config = dict(
    n_layer=13,
    d_model=96,
    n_head=3,
    n_kv_head=1,
    head_dim=32,
    d_mlp=512,
    vocab_size=4096,
    activation='swiglu',
    norm='rmsnorm',
    norm_place='pre',
    norm_eps=1e-05,
    positions='rope',
    rope_base=500000.0,
    rope_fraction=1.0,
    qk_norm=True,
    attn_scale=0.177,
    bias='none',
    tie_embeddings=False,
    parallel_block=False,
    init='trunc',
    init_std_qkv=0.0585,
    init_std_o=0.0585,
    init_std_up=0.0585,
    init_std_down=0.0,
    optimizer='muon_variant',
    lr=0.013,
    beta1=0.9,
    weight_decay=0.024,
    lr_head=0.01,
    grad_clip=0.5,
    warmup_steps=0,
    schedule='cos',
    final_lr_fraction=0.1,
    batch_tokens=32768,
    seq_len=128,
    doc_mask=True,
    train_tokens=129200000,
    steps=3943,
    dataset='wikipedia_en',
)
Each number is 200 + 30 x the weight over its row's rms, rounded and kept within 0 to 999. Layers, rows and columns count from 0. The size before them is the row's rms in percent of the matrix's.

# layer 4 MLP down (transposed), 512x96, rms 0.0211, rows 251-299, columns 48-95
090,198,216,186,203,226,182,182,236,202,184,256,181,228,221,203,185,203,168,214,158,211,250,196,207,216,193,190,174,183,230,176,208,249,226,180,203,212,212,202,176,161,238,210,148,229,191,196,203
111,197,184,201,247,215,205,193,215,171,227,177,155,222,171,216,211,208,212,212,211,167,169,179,169,236,213,201,177,216,263,162,155,160,181,168,219,217,179,219,207,190,207,185,158,184,200,170,274
095,222,140,202,163,220,172,141,183,208,238,193,187,163,184,219,179,243,190,219,145,186,181,174,166,214,193,183,178,237,188,260,199,191,179,193,177,243,197,204,166,257,230,242,174,217,222,243,228
090,223,221,150,210,178,226,151,204,208,237,230,205,228,125,184,181,282,155,228,242,176,234,208,183,190,190,220,199,213,177,205,197,269,215,236,217,157,198,214,200,179,233,230,240,206,259,199,205
107,183,182,197,263,191,178,214,171,213,218,166,233,147,191,199,190,202,195,199,162,197,225,196,162,218,185,188,182,178,249,214,233,186,171,177,218,215,208,212,211,134,187,205,182,239,245,196,162
099,197,201,164,211,213,183,210,157,235,196,190,256,141,189,242,182,235,236,211,236,192,195,231,205,215,156,182,180,211,199,188,157,198,211,230,185,163,197,187,177,230,161,139,182,215,161,222,202
090,180,199,185,161,209,213,167,212,221,228,194,212,207,219,263,212,154,186,219,189,186,218,248,229,251,256,217,131,242,243,253,199,184,201,203,176,205,232,218,222,138,204,204,232,234,207,160,222
101,236,178,234,138,179,225,185,179,201,235,224,237,188,240,250,261,207,231,184,141,174,166,178,199,203,187,177,220,183,204,178,166,252,229,222,212,191,190,215,169,214,206,200,220,228,189,171,235
097,189,178,156,204,226,134,171,202,228,188,238,137,177,182,192,151,182,152,167,234,214,226,162,186,274,136,211,187,186,232,160,152,155,203,210,231,173,156,167,250,214,179,171,260,182,190,186,224
095,179,232,209,198,210,200,220,228,290,228,158,140,207,181,230,219,159,200,240,201,209,174,211,179,210,251,164,243,200,162,260,156,197,218,201,178,244,197,182,188,221,230,219,192,202,176,255,215
102,210,198,234,221,248,195,183,241,222,184,201,134,226,230,230,230,173,215,229,219,205,262,208,143,210,214,174,171,244,213,173,212,218,232,234,219,220,182,229,268,221,183,247,203,151,222,230,215
111,191,206,262,183,157,184,162,206,177,223,191,195,237,206,243,184,146,191,203,231,203,202,215,172,198,172,195,181,202,182,154,124,198,162,213,265,209,171,227,169,218,220,230,198,148,164,206,170
108,239,228,156,203,160,182,186,210,205,184,161,212,149,186,239,227,174,232,157,151,217,228,200,214,156,200,200,164,193,233,199,216,131,189,195,219,216,250,164,171,193,191,193,195,159,160,199,192
098,243,166,158,209,151,201,226,181,190,193,226,184,197,215,159,211,164,180,217,243,158,182,222,214,186,226,238,215,172,158,221,209,201,193,138,212,178,215,155,197,165,207,210,235,166,173,196,217
104,214,217,193,170,187,211,188,176,189,146,228,215,209,183,209,220,197,278,185,213,179,206,207,238,194,133,167,209,174,208,213,155,217,229,185,206,232,183,179,192,236,258,198,236,188,168,199,273
092,202,219,209,186,229,185,200,190,177,186,185,226,141,238,173,191,230,231,218,221,175,191,239,186,217,173,181,185,242,166,201,248,178,189,169,248,269,219,212,134,181,211,185,201,199,232,221,207
092,187,190,220,197,167,204,199,186,164,205,203,149,148,178,230,191,178,218,223,207,210,275,229,209,213,208,248,188,214,224,219,162,176,157,194,160,184,177,174,191,214,219,264,180,141,135,184,191
110,192,185,188,228,229,160,224,165,211,190,136,212,265,182,239,152,234,205,216,224,191,213,178,198,198,261,242,237,151,207,258,175,218,166,246,240,267,192,151,252,204,249,172,185,242,207,225,190
101,193,186,199,189,178,231,219,243,203,212,223,210,246,179,161,178,253,291,155,158,209,167,233,211,226,140,191,255,237,204,233,220,208,156,181,230,192,213,180,156,184,229,187,181,217,212,219,236
104,184,228,169,214,230,269,193,209,238,178,206,196,199,165,200,235,190,237,150,184,231,172,188,173,234,228,207,222,233,219,199,217,222,143,197,134,215,161,211,200,225,227,146,177,227,210,208,190
095,209,160,225,211,187,145,233,201,184,227,193,160,163,238,231,220,155,230,270,201,197,191,181,194,177,202,255,145,222,205,152,217,175,211,243,209,230,244,247,222,232,215,220,192,191,185,270,248
083,210,154,226,221,159,186,190,168,198,212,203,199,224,162,182,183,199,188,199,183,187,261,208,203,176,239,229,203,200,232,151,163,216,172,225,171,196,208,185,198,187,231,178,195,166,156,186,202
115,191,211,281,171,215,206,161,207,151,246,231,197,181,192,206,122,188,237,194,213,204,179,178,219,193,210,183,232,223,156,186,186,212,179,209,89,198,197,184,165,247,217,171,209,230,205,190,156
105,266,167,226,154,171,175,201,163,161,192,160,226,240,241,147,161,200,168,213,211,214,133,206,186,131,191,197,237,176,264,244,213,235,169,146,198,218,140,200,174,213,194,185,227,213,182,205,178
141,226,234,178,184,239,242,191,179,190,205,217,220,179,158,206,202,231,220,193,248,191,191,217,153,207,192,150,209,215,159,176,231,161,176,227,166,166,176,158,149,199,189,261,152,158,167,204,177
108,209,148,274,247,208,207,187,183,211,231,183,238,242,189,213,206,164,172,178,119,200,249,156,204,198,181,219,195,196,198,208,214,166,232,230,216,168,152,181,228,148,187,175,207,222,217,172,237
089,252,158,219,190,204,158,198,249,186,209,234,233,203,190,195,157,209,274,208,187,203,154,188,159,239,251,193,217,239,184,186,263,140,191,152,171,208,218,229,183,183,182,214,183,189,228,232,213
098,243,185,192,179,207,175,211,204,192,134,194,236,223,281,218,210,214,157,171,214,204,190,149,179,190,178,209,175,220,204,216,142,199,174,134,228,219,239,254,234,210,188,290,159,176,152,205,209
094,164,223,203,178,144,200,138,220,264,199,143,206,208,175,196,204,208,208,182,203,243,200,193,205,186,242,234,185,175,151,208,178,149,126,165,208,207,186,165,169,202,209,159,177,190,188,245,192
142,205,199,136,258,240,253,189,182,250,237,210,246,211,176,207,239,262,232,188,176,191,194,202,168,190,184,188,165,168,170,189,170,163,241,188,207,158,207,201,172,212,145,208,213,132,216,246,174
106,226,227,200,223,153,182,167,251,243,206,181,185,153,224,230,260,228,188,208,170,220,241,172,193,203,207,224,251,203,174,266,183,248,194,149,212,178,194,194,185,159,277,229,184,233,216,181,243
101,208,140,152,158,157,182,168,193,195,200,160,205,187,164,156,173,152,201,184,157,180,228,195,186,239,242,207,156,197,219,221,192,205,274,208,176,217,213,150,224,197,248,225,195,157,257,179,174
105,173,188,208,194,240,214,182,188,167,200,202,224,212,193,257,240,209,240,199,227,159,168,224,225,179,126,214,212,196,167,125,165,179,164,218,205,241,174,179,211,217,199,195,207,153,259,217,180
088,217,204,218,167,194,201,249,245,168,238,213,177,222,172,236,177,193,172,226,243,182,159,189,219,193,158,163,238,190,237,219,225,166,145,185,182,232,176,215,112,212,191,188,180,209,215,215,225
103,217,167,240,186,169,197,194,196,161,245,197,161,198,182,206,204,218,226,110,187,132,175,193,195,241,245,192,223,210,215,166,193,220,238,225,202,181,203,129,212,257,228,201,191,206,187,211,222
097,200,183,140,234,256,150,228,237,222,189,188,173,229,236,144,217,193,182,269,195,173,176,157,182,185,163,208,185,184,192,284,168,195,175,167,199,246,193,170,205,193,195,158,179,209,200,229,154
098,215,211,144,203,194,231,206,180,247,224,195,197,221,227,144,211,180,227,214,200,213,216,209,228,231,184,211,216,181,195,281,189,215,231,187,220,161,186,190,200,133,217,228,170,210,180,156,260
102,205,156,184,198,207,241,197,184,158,205,243,169,213,251,160,150,171,194,192,201,199,286,198,152,181,227,169,230,189,248,250,251,177,94,169,187,177,169,181,233,182,199,221,181,245,240,214,234
114,163,202,199,202,237,220,149,146,229,192,146,205,223,199,207,228,155,232,238,218,222,186,238,181,199,220,196,205,161,194,206,201,196,193,240,189,154,198,217,228,230,190,211,239,169,242,232,241
087,194,236,182,189,230,176,168,266,172,203,199,135,226,242,188,181,153,208,203,190,132,181,206,219,200,156,229,184,197,210,181,229,204,149,184,204,168,246,214,260,224,170,176,193,157,204,222,187
099,176,235,204,217,222,231,161,213,252,188,158,177,189,192,235,262,218,204,179,223,176,212,185,195,270,158,201,167,168,197,224,269,229,208,165,196,179,199,176,189,191,175,207,169,230,204,184,238
174,229,187,169,248,224,262,193,161,219,193,197,263,195,156,179,173,217,227,189,184,184,240,241,254,235,214,171,207,206,166,295,194,199,224,222,195,216,194,169,183,144,236,228,247,178,149,189,168
108,185,203,214,205,193,180,231,164,209,199,207,167,188,220,167,258,198,188,147,205,193,195,192,199,205,182,283,205,222,243,214,213,151,198,244,159,253,195,159,262,200,213,234,252,200,235,260,215
105,252,243,244,151,185,209,181,208,204,197,212,247,200,224,152,150,175,242,195,228,169,181,245,170,222,242,213,217,183,161,228,238,208,173,199,246,232,204,258,196,201,188,220,176,197,246,213,244
101,173,169,187,210,202,227,231,218,176,210,246,240,194,199,216,267,165,179,152,240,246,210,221,223,185,126,215,226,190,183,198,185,171,226,185,192,238,198,209,180,218,195,238,243,194,284,223,233
103,179,207,204,201,230,174,201,185,213,200,194,232,197,265,230,202,197,267,150,185,216,212,216,185,189,169,161,216,183,186,176,177,205,248,192,218,182,197,193,132,261,227,202,200,175,180,143,171
109,199,190,159,216,240,194,222,200,222,240,248,246,220,179,189,218,196,211,207,175,206,236,217,156,207,212,185,217,292,199,206,222,190,192,210,222,178,218,183,179,189,222,175,167,212,196,344,194
096,206,214,198,190,186,224,178,199,202,204,197,223,145,228,209,185,145,205,172,215,118,180,196,200,230,125,200,189,215,198,193,191,184,250,201,204,229,208,243,161,194,212,213,204,173,234,192,232
107,213,243,224,255,175,204,162,153,187,221,223,200,201,193,231,153,203,192,213,218,223,229,235,205,176,207,167,162,281,243,215,172,225,183,215,193,210,175,179,208,223,175,203,171,222,149,183,170
# layer 4 MLP gate, 512x96, rms 0.131, rows 252-299, columns 48-95
105,195,183,171,199,191,183,186,228,177,133,249,201,253,222,189,229,203,216,210,189,210,217,220,184,272,195,224,267,178,189,246,189,211,170,255,180,204,202,245,258,188,218,198,197,201,200,235,219
097,220,205,217,169,174,139,217,211,205,249,160,211,205,180,196,151,213,156,178,227,246,190,183,239,182,184,201,195,189,215,228,202,164,220,222,199,141,227,277,252,177,162,193,201,171,146,165,180
094,170,188,219,268,224,187,227,190,184,198,187,218,147,219,202,189,149,277,198,208,250,196,213,194,198,212,214,164,171,232,232,173,185,195,165,159,229,241,223,206,217,181,161,166,184,174,245,182
110,210,169,205,177,176,176,271,161,212,202,167,164,203,180,151,194,187,210,237,222,207,164,203,177,183,190,186,174,227,196,215,230,202,168,188,229,242,210,192,206,184,246,192,203,248,225,157,170
101,176,234,236,235,168,207,165,188,182,212,230,158,154,193,222,184,184,206,168,265,182,214,184,214,210,192,186,209,184,168,162,235,190,184,216,185,236,196,222,184,186,161,276,219,167,212,189,193
094,208,266,216,206,231,201,249,227,187,208,178,195,182,216,155,205,210,150,166,207,188,212,195,258,155,149,189,193,215,220,165,217,171,187,199,181,203,143,152,233,285,247,176,255,181,255,214,136
098,195,258,132,224,223,190,146,218,172,200,164,156,204,198,161,209,221,217,221,224,199,199,197,197,175,172,219,181,266,174,173,222,208,161,193,188,217,233,163,180,198,193,202,197,219,160,221,196
096,207,259,219,212,169,207,194,174,210,236,156,156,158,180,171,230,215,253,227,208,204,216,219,260,139,210,200,185,230,179,217,221,181,197,206,154,203,188,295,216,212,258,248,183,234,207,235,261
096,255,177,223,158,177,198,165,159,143,173,223,196,155,226,186,198,220,200,172,207,216,162,278,161,187,174,258,203,234,232,203,183,204,193,263,231,218,242,281,190,200,187,223,209,179,155,171,249
109,239,231,204,239,223,192,187,212,144,156,200,175,208,211,207,141,206,241,210,172,233,252,198,195,205,240,156,188,263,226,226,184,185,196,227,210,213,189,221,231,270,215,260,215,162,248,160,225
120,160,197,224,164,202,151,174,154,139,209,200,205,220,213,273,224,157,198,229,199,180,179,232,189,231,175,183,192,241,211,218,189,198,172,194,180,214,167,200,213,228,203,211,141,208,200,207,206
105,166,143,238,217,234,216,188,239,122,220,233,229,220,214,180,210,227,250,239,251,203,119,210,184,226,215,218,198,169,187,229,158,260,243,183,172,251,198,186,231,208,141,189,184,231,223,217,207
109,152,202,169,223,164,146,208,244,224,197,210,210,184,239,161,212,232,224,210,186,163,228,199,203,180,198,243,188,149,230,203,221,206,218,189,216,166,131,251,219,120,228,212,192,141,169,192,210
102,200,199,202,153,180,188,230,175,275,223,205,187,245,190,178,216,208,170,234,225,187,213,168,212,173,166,160,265,199,208,199,249,192,146,230,212,205,268,196,200,227,222,205,195,171,204,190,219
091,148,229,220,210,177,202,193,219,169,207,178,184,195,234,150,259,160,184,226,192,177,174,177,215,222,252,246,209,200,203,228,183,212,200,198,173,251,166,138,240,224,203,219,234,210,147,198,191
089,113,206,227,230,207,206,175,173,171,226,188,169,175,205,236,204,201,194,206,176,221,241,222,225,206,225,259,204,219,218,236,179,143,162,170,121,208,174,223,181,189,227,206,173,173,126,176,188
111,193,231,147,198,223,190,202,184,155,179,146,253,209,177,211,248,217,252,187,195,198,202,182,163,167,151,222,188,213,192,156,215,192,197,247,204,175,241,164,231,190,173,208,174,204,179,172,198
099,216,231,161,203,189,208,196,211,199,162,243,213,260,163,181,187,222,264,200,144,219,190,203,208,210,136,208,229,206,216,220,215,199,192,196,248,216,240,200,215,196,154,196,197,198,266,202,253
108,179,238,228,166,160,200,177,168,188,192,197,218,222,186,185,221,195,169,160,257,239,158,184,186,211,232,159,196,244,183,215,209,164,188,212,227,205,270,208,221,257,181,123,142,182,261,239,199
089,162,215,202,237,238,208,241,156,220,248,225,202,225,198,231,171,220,130,183,212,183,215,219,213,191,140,158,275,260,249,164,186,160,208,236,175,204,234,171,232,205,173,179,213,175,213,231,231
092,169,185,187,146,188,196,200,205,165,140,159,152,195,269,181,212,213,217,227,183,190,186,167,152,213,203,194,251,181,205,194,187,260,190,203,170,258,257,228,237,185,219,227,221,194,231,193,206
114,247,231,190,208,229,163,127,216,233,175,214,220,195,152,183,236,247,187,184,231,223,207,213,181,226,204,173,187,162,199,203,252,198,188,257,185,243,212,245,193,200,215,196,166,227,241,141,207
103,155,195,175,199,178,231,182,189,230,225,248,187,156,212,188,220,215,208,206,220,211,235,167,193,147,204,218,190,231,167,177,176,214,229,228,168,156,202,246,267,193,152,235,247,175,175,195,199
131,186,198,245,187,160,192,181,271,203,217,191,161,163,246,239,171,203,177,238,173,178,194,203,202,172,176,252,219,213,150,237,192,204,224,218,206,266,180,230,216,196,181,154,169,233,204,175,193
102,217,280,116,190,215,200,213,219,216,177,233,174,184,195,157,185,228,234,211,276,151,183,218,189,198,167,197,242,215,182,181,203,214,189,216,194,225,199,207,161,220,219,264,183,190,210,238,172
084,204,178,208,194,194,182,217,123,234,200,207,149,214,174,186,202,141,208,251,241,219,114,203,193,202,230,179,191,190,175,203,199,162,163,176,175,198,231,204,173,235,195,155,242,177,205,250,216
107,270,190,201,178,187,166,201,245,169,160,222,190,175,213,235,212,207,180,129,214,186,208,186,202,216,182,272,140,196,167,167,145,180,202,197,243,200,254,236,190,169,178,268,181,210,141,192,173
081,152,241,219,234,282,203,180,229,191,220,186,193,161,180,216,157,236,189,159,204,204,184,207,186,190,207,183,208,175,158,194,188,182,211,180,232,124,189,256,272,231,179,197,228,246,187,171,198
101,212,202,246,193,159,165,208,229,132,143,165,168,196,222,207,141,133,158,214,246,198,199,193,232,209,191,206,224,235,261,232,208,218,158,182,187,204,212,194,201,193,247,170,201,263,189,151,220
108,181,214,232,220,155,161,162,279,237,233,219,177,169,242,264,253,163,243,218,146,219,241,182,194,162,201,230,218,187,226,226,170,231,171,180,195,225,182,194,166,180,264,159,183,231,212,168,200
101,232,237,259,225,202,199,247,201,190,198,199,174,193,194,249,173,176,175,196,190,179,150,199,206,202,189,249,182,217,198,180,219,230,168,238,213,135,201,239,163,183,228,178,192,219,194,194,203
106,198,194,144,171,180,152,228,202,175,184,175,192,201,185,190,194,166,221,227,159,212,173,159,207,175,276,194,177,227,196,182,252,178,187,216,170,198,254,153,218,209,220,230,221,173,154,196,178
092,178,146,262,254,152,184,210,172,173,215,174,185,224,214,191,202,256,188,276,175,184,171,177,186,173,221,287,214,194,205,217,196,180,170,177,145,232,205,139,204,224,247,180,187,178,231,228,158
101,202,234,203,228,183,168,208,207,190,187,209,157,184,216,225,172,209,163,162,207,184,133,189,235,177,221,244,239,186,204,195,163,252,208,208,173,246,133,266,195,180,163,229,181,206,161,190,212
093,191,237,177,146,211,201,236,151,186,255,218,182,191,220,190,208,160,235,191,191,232,203,174,247,199,224,185,168,237,192,199,222,205,178,223,205,240,242,187,180,195,203,195,186,200,208,196,192
102,206,243,192,159,193,178,220,164,210,230,154,131,209,223,181,213,191,128,227,233,139,212,226,242,189,188,196,217,215,148,194,205,174,153,238,215,168,223,226,181,224,254,220,170,208,174,169,198
095,195,174,216,203,233,211,198,242,195,177,215,193,192,240,179,189,174,196,178,167,204,197,170,181,135,174,219,225,152,272,207,255,257,211,175,200,174,157,187,194,193,162,218,190,248,223,232,221
115,209,190,164,164,237,178,138,209,245,240,197,234,184,206,149,215,170,178,216,185,188,156,238,200,212,204,191,204,196,247,155,189,234,215,255,194,201,220,208,207,265,178,148,233,195,242,245,213
087,213,179,214,197,205,221,222,192,213,189,188,239,183,214,266,240,208,174,191,165,288,215,161,170,201,191,200,236,205,208,217,188,178,222,211,176,225,200,165,174,194,203,202,175,237,190,204,243
108,225,245,158,200,220,205,160,193,224,197,190,164,164,251,232,265,193,217,164,204,259,181,173,190,193,175,218,165,212,174,200,240,235,175,166,161,197,188,209,151,219,155,193,180,229,193,181,230
098,171,202,238,167,194,133,207,235,183,191,224,135,193,223,254,204,194,174,218,228,236,180,173,171,152,203,240,207,198,230,145,207,185,172,204,189,191,217,216,222,264,150,139,127,216,261,203,225
095,200,163,177,189,186,144,162,247,152,194,204,208,172,204,211,214,174,172,212,199,198,167,145,202,184,205,135,193,197,197,198,207,217,207,155,218,179,217,208,178,253,160,140,189,236,212,171,210
104,243,229,232,239,196,181,182,207,200,156,227,214,193,216,153,160,203,211,180,201,241,155,265,136,205,202,198,195,200,176,184,226,180,204,215,182,217,250,305,234,213,169,184,170,167,228,185,256
097,190,247,249,220,205,150,188,196,215,215,194,196,242,178,187,208,219,196,239,171,177,195,211,150,210,205,174,172,211,213,145,226,173,162,211,202,199,204,192,214,186,172,135,173,233,119,145,172
094,234,279,214,217,216,169,212,198,247,218,228,174,206,218,258,259,145,259,187,220,192,234,218,176,204,138,195,204,194,212,177,174,198,206,219,254,180,238,183,152,204,201,205,225,202,161,144,185
110,174,214,197,209,171,221,200,217,223,158,160,141,200,198,227,195,195,205,193,243,239,213,244,206,199,197,222,185,178,206,186,186,186,214,213,186,265,206,198,224,162,256,245,188,227,194,131,218
099,174,190,232,147,226,187,183,201,204,245,190,187,236,177,168,203,202,170,204,256,242,235,229,204,177,221,131,197,190,184,214,237,203,144,215,230,161,185,216,240,262,176,198,174,194,202,255,188
112,199,157,230,222,226,170,208,244,184,161,223,161,251,195,197,211,204,154,243,166,230,160,215,188,224,192,236,204,212,199,241,168,263,196,132,188,160,207,206,225,182,216,185,222,275,161,159,202
# layer 4 MLP up, 512x96, rms 0.124, rows 252-299, columns 48-95
111,243,221,182,176,186,120,182,203,217,162,220,192,213,233,175,243,203,218,150,181,262,245,148,172,192,179,209,172,197,208,217,252,209,216,209,181,216,179,188,192,161,148,212,311,172,223,262,190
095,223,227,223,250,235,218,190,194,223,173,189,181,236,189,227,225,226,227,225,148,168,187,243,158,245,201,238,184,169,156,169,222,224,162,176,203,236,209,176,157,229,243,177,153,252,225,201,207
094,166,190,182,226,286,189,206,184,212,169,194,221,231,211,167,221,189,241,163,245,155,199,221,210,206,192,204,174,155,135,179,205,175,240,180,212,163,249,193,160,187,173,193,191,195,197,258,157
111,247,246,185,195,231,225,153,225,228,198,236,169,246,210,206,205,230,236,238,235,181,244,195,234,201,213,153,198,189,154,203,199,228,216,229,180,166,193,206,173,282,231,196,202,188,154,244,231
098,172,273,176,249,189,220,170,196,189,232,201,189,143,190,184,214,197,214,169,275,217,160,209,192,185,189,171,214,201,168,120,183,169,216,215,181,236,234,233,183,203,198,182,250,185,154,199,159
093,173,252,215,198,241,192,232,212,190,231,180,184,205,216,178,171,191,191,212,190,223,229,175,246,172,169,215,143,196,208,219,246,205,209,199,210,244,213,147,213,214,231,136,288,216,175,197,199
103,170,198,183,242,181,187,219,238,182,140,154,169,208,132,124,137,199,205,215,221,215,232,159,198,215,269,225,188,202,221,220,227,175,178,219,201,234,191,166,231,194,188,210,181,181,219,228,166
091,212,171,213,191,216,240,187,188,176,210,256,270,232,207,183,208,156,175,191,194,205,165,216,151,246,181,189,213,180,218,185,202,280,211,172,184,209,233,146,149,197,198,173,196,165,226,185,159
090,213,157,208,190,239,213,190,212,196,134,203,234,228,170,167,144,236,168,186,173,188,216,192,201,219,192,172,226,211,225,127,236,151,141,163,167,220,189,199,194,166,202,174,202,166,223,243,215
107,187,173,220,197,169,186,146,202,206,221,199,195,165,214,251,188,203,175,195,164,200,251,200,209,171,147,226,243,246,250,212,215,200,205,234,147,209,139,174,236,187,225,232,207,211,265,246,258
112,178,222,190,206,267,153,217,146,185,206,202,241,238,172,240,241,235,206,197,237,224,177,215,202,196,225,183,198,205,202,201,242,197,200,179,199,171,223,223,185,202,197,230,166,236,269,165,234
104,199,180,171,168,238,213,164,164,162,229,195,220,234,279,201,240,204,160,247,230,205,171,112,191,181,216,282,215,257,172,218,175,218,259,167,176,200,197,164,208,194,164,158,232,227,196,222,144
095,241,182,182,224,195,154,208,220,260,190,269,177,247,259,149,190,213,149,252,185,188,169,179,181,215,222,218,237,198,237,231,230,199,222,178,231,177,210,215,217,207,193,193,244,180,166,196,242
103,174,196,182,200,228,185,265,185,211,164,187,223,200,192,204,210,169,194,181,178,194,223,166,198,146,205,152,229,198,191,173,223,228,175,208,196,187,294,139,156,259,244,205,199,140,180,212,249
095,181,189,203,214,202,257,218,196,212,204,198,155,233,159,241,241,173,185,181,195,194,236,192,175,204,221,198,229,209,204,190,215,279,216,217,110,187,189,163,247,222,235,247,221,216,137,213,201
083,260,164,189,234,193,197,187,219,148,153,216,251,202,147,185,215,210,218,249,225,200,203,221,202,184,150,176,175,206,206,172,217,233,193,197,187,199,217,270,261,186,218,188,199,192,231,245,231
108,186,170,204,216,192,236,177,184,202,235,212,145,206,216,155,129,189,169,220,178,213,220,216,228,238,236,178,183,145,152,209,203,227,190,191,209,236,180,238,174,208,249,162,206,192,207,256,178
091,206,184,164,185,200,158,223,188,199,184,268,219,261,182,171,198,173,273,204,162,197,184,205,223,231,144,191,223,211,260,192,183,178,199,210,267,225,213,201,228,203,166,208,225,189,238,217,219
104,124,229,208,178,144,178,212,176,203,151,190,274,163,232,223,175,179,203,220,230,228,177,172,230,170,213,197,225,188,190,191,254,178,214,248,242,219,251,188,169,203,182,190,230,164,207,160,209
098,227,192,241,195,175,206,214,219,158,207,142,212,175,185,215,189,179,267,246,184,120,202,236,193,203,188,260,112,191,147,181,223,202,182,191,197,220,214,238,207,224,249,224,203,214,167,245,218
081,144,188,214,173,199,194,189,212,174,201,160,170,244,274,196,180,220,241,198,175,220,187,150,185,224,211,197,263,159,219,227,140,231,226,166,216,224,206,242,195,227,170,190,201,240,263,209,209
116,225,186,169,195,188,170,132,220,187,175,212,197,211,189,207,272,202,201,165,167,230,205,204,177,192,200,244,178,156,256,199,178,162,198,200,232,111,175,214,163,174,186,205,163,238,192,228,197
114,159,200,209,231,234,243,230,209,153,135,226,181,137,202,232,191,224,231,142,153,191,233,221,177,247,256,230,184,222,149,168,156,216,224,227,188,244,197,210,222,155,187,169,167,218,225,179,240
151,186,212,212,182,197,242,168,253,196,208,199,200,146,217,227,164,233,181,193,201,178,207,219,184,168,159,238,224,217,139,217,196,221,215,233,185,262,179,199,221,191,182,167,159,222,184,168,185
111,192,210,189,195,198,202,225,219,179,195,254,208,206,203,190,171,229,226,247,257,179,148,251,214,198,205,232,222,188,185,207,183,249,165,173,191,229,238,261,189,275,152,236,227,197,227,254,169
084,196,196,184,174,156,259,196,216,202,206,172,206,170,218,223,230,253,132,166,221,186,266,188,214,191,209,191,242,145,186,222,162,244,186,260,220,185,191,211,200,179,206,247,203,227,186,142,223
097,194,184,193,217,261,236,261,222,171,167,183,200,146,206,149,198,198,201,166,218,256,203,176,209,176,249,193,191,214,194,146,191,197,218,194,165,176,176,152,179,231,165,210,183,186,219,153,259
093,195,244,206,167,218,210,194,219,243,183,128,197,218,186,218,226,244,218,179,203,225,225,111,209,184,236,188,207,167,150,217,241,199,165,163,185,156,228,252,200,210,177,177,165,222,189,211,156
123,266,218,219,163,202,156,175,187,137,140,215,176,235,146,178,143,203,200,199,276,181,210,186,222,216,212,173,207,242,225,213,190,213,174,239,209,222,190,232,213,195,227,167,196,258,173,180,188
093,173,196,174,154,249,176,183,153,199,205,253,221,197,175,156,243,218,209,246,225,206,199,220,165,203,221,209,201,247,184,181,202,164,228,154,228,106,225,191,268,197,274,287,241,246,199,218,232
102,241,269,240,247,236,205,246,172,198,190,185,205,227,202,246,216,183,185,154,239,235,181,203,237,149,148,124,173,195,187,183,242,220,145,194,228,144,195,226,219,241,173,179,216,208,193,196,206
102,229,211,284,264,208,170,172,203,194,156,239,208,204,176,180,189,222,249,184,221,178,248,217,143,200,232,207,194,235,215,206,187,204,197,206,165,153,193,238,193,201,209,180,168,187,194,207,217
090,131,202,180,214,232,183,173,246,208,182,175,265,195,216,168,212,165,164,128,215,242,175,217,168,168,243,226,154,241,182,178,247,208,208,229,237,217,202,196,250,141,182,207,243,200,170,204,168
107,190,255,215,216,192,162,222,242,268,126,216,238,199,173,214,192,207,191,247,200,246,218,211,208,164,158,216,216,174,187,194,213,227,164,226,220,230,170,260,156,133,192,198,205,172,175,183,219
094,177,174,207,219,205,173,189,229,229,227,202,230,226,244,154,194,242,238,212,187,171,182,184,172,204,195,214,273,169,219,231,202,232,180,174,171,183,177,205,214,213,188,173,190,155,222,184,195
093,191,232,214,201,212,188,227,171,184,285,187,187,174,222,226,200,183,134,174,244,134,213,202,242,257,168,224,199,174,174,196,207,169,218,207,171,223,209,179,176,191,238,245,143,198,152,179,208
093,225,238,140,258,220,172,169,142,163,195,218,182,225,207,177,199,234,248,149,206,202,232,196,164,225,194,165,188,205,227,202,259,170,178,193,248,196,224,184,231,243,186,198,237,202,251,222,214
115,203,211,226,230,193,217,219,172,154,147,200,173,200,197,255,219,191,170,216,202,203,267,155,169,205,179,172,202,178,188,263,185,159,173,152,230,176,219,221,235,152,197,232,174,228,168,176,191
081,239,237,187,216,203,193,155,221,197,190,197,163,241,140,131,182,187,220,207,210,134,188,266,266,227,185,197,173,224,177,188,185,217,131,212,219,170,207,209,160,237,219,167,216,179,208,220,186
098,184,207,218,184,192,156,194,211,198,188,189,204,225,169,184,147,202,191,238,201,146,171,212,197,248,237,174,197,187,256,180,208,196,227,213,204,217,210,130,238,167,261,229,250,195,242,187,159
146,201,227,249,180,199,162,220,199,194,176,237,130,220,124,190,206,172,201,235,254,226,189,188,179,189,216,236,195,197,239,157,134,186,163,217,191,209,200,162,210,203,205,173,152,155,216,228,227
088,177,246,219,195,211,208,227,174,250,223,186,201,248,210,161,199,255,230,217,190,170,238,201,212,234,199,242,244,226,175,216,161,205,161,227,202,257,173,188,230,171,235,226,216,158,153,230,187
105,145,137,176,247,253,192,191,217,211,196,209,141,229,173,203,233,236,195,180,237,236,196,207,213,209,226,229,202,155,245,182,112,246,260,182,190,225,170,184,250,184,182,182,189,181,164,177,181
088,218,152,191,212,220,218,225,221,148,184,192,247,209,244,166,261,175,201,153,231,224,195,184,267,183,195,214,205,210,187,187,202,232,172,175,198,250,211,152,195,173,219,178,217,185,220,166,189
092,194,288,186,202,231,184,200,201,269,224,228,189,188,263,247,247,145,235,178,203,185,227,223,202,183,114,179,217,188,195,185,205,177,236,231,229,204,208,185,190,222,186,187,224,214,185,167,211
110,157,183,200,191,163,184,244,241,202,197,176,206,202,198,219,247,154,203,238,211,241,161,197,201,195,203,257,208,139,177,226,191,218,238,232,213,275,215,174,225,204,241,238,269,234,236,188,186
100,270,241,160,125,160,159,264,164,215,191,161,191,184,162,189,197,199,203,202,167,202,174,201,203,210,183,194,260,225,201,229,227,200,184,200,188,226,182,198,176,176,243,156,191,158,232,173,200
105,215,256,183,189,261,179,185,175,236,176,170,186,181,198,201,218,234,233,232,196,163,187,189,192,204,184,223,227,199,187,237,194,218,239,198,207,185,202,172,166,159,182,166,219,234,237,208,205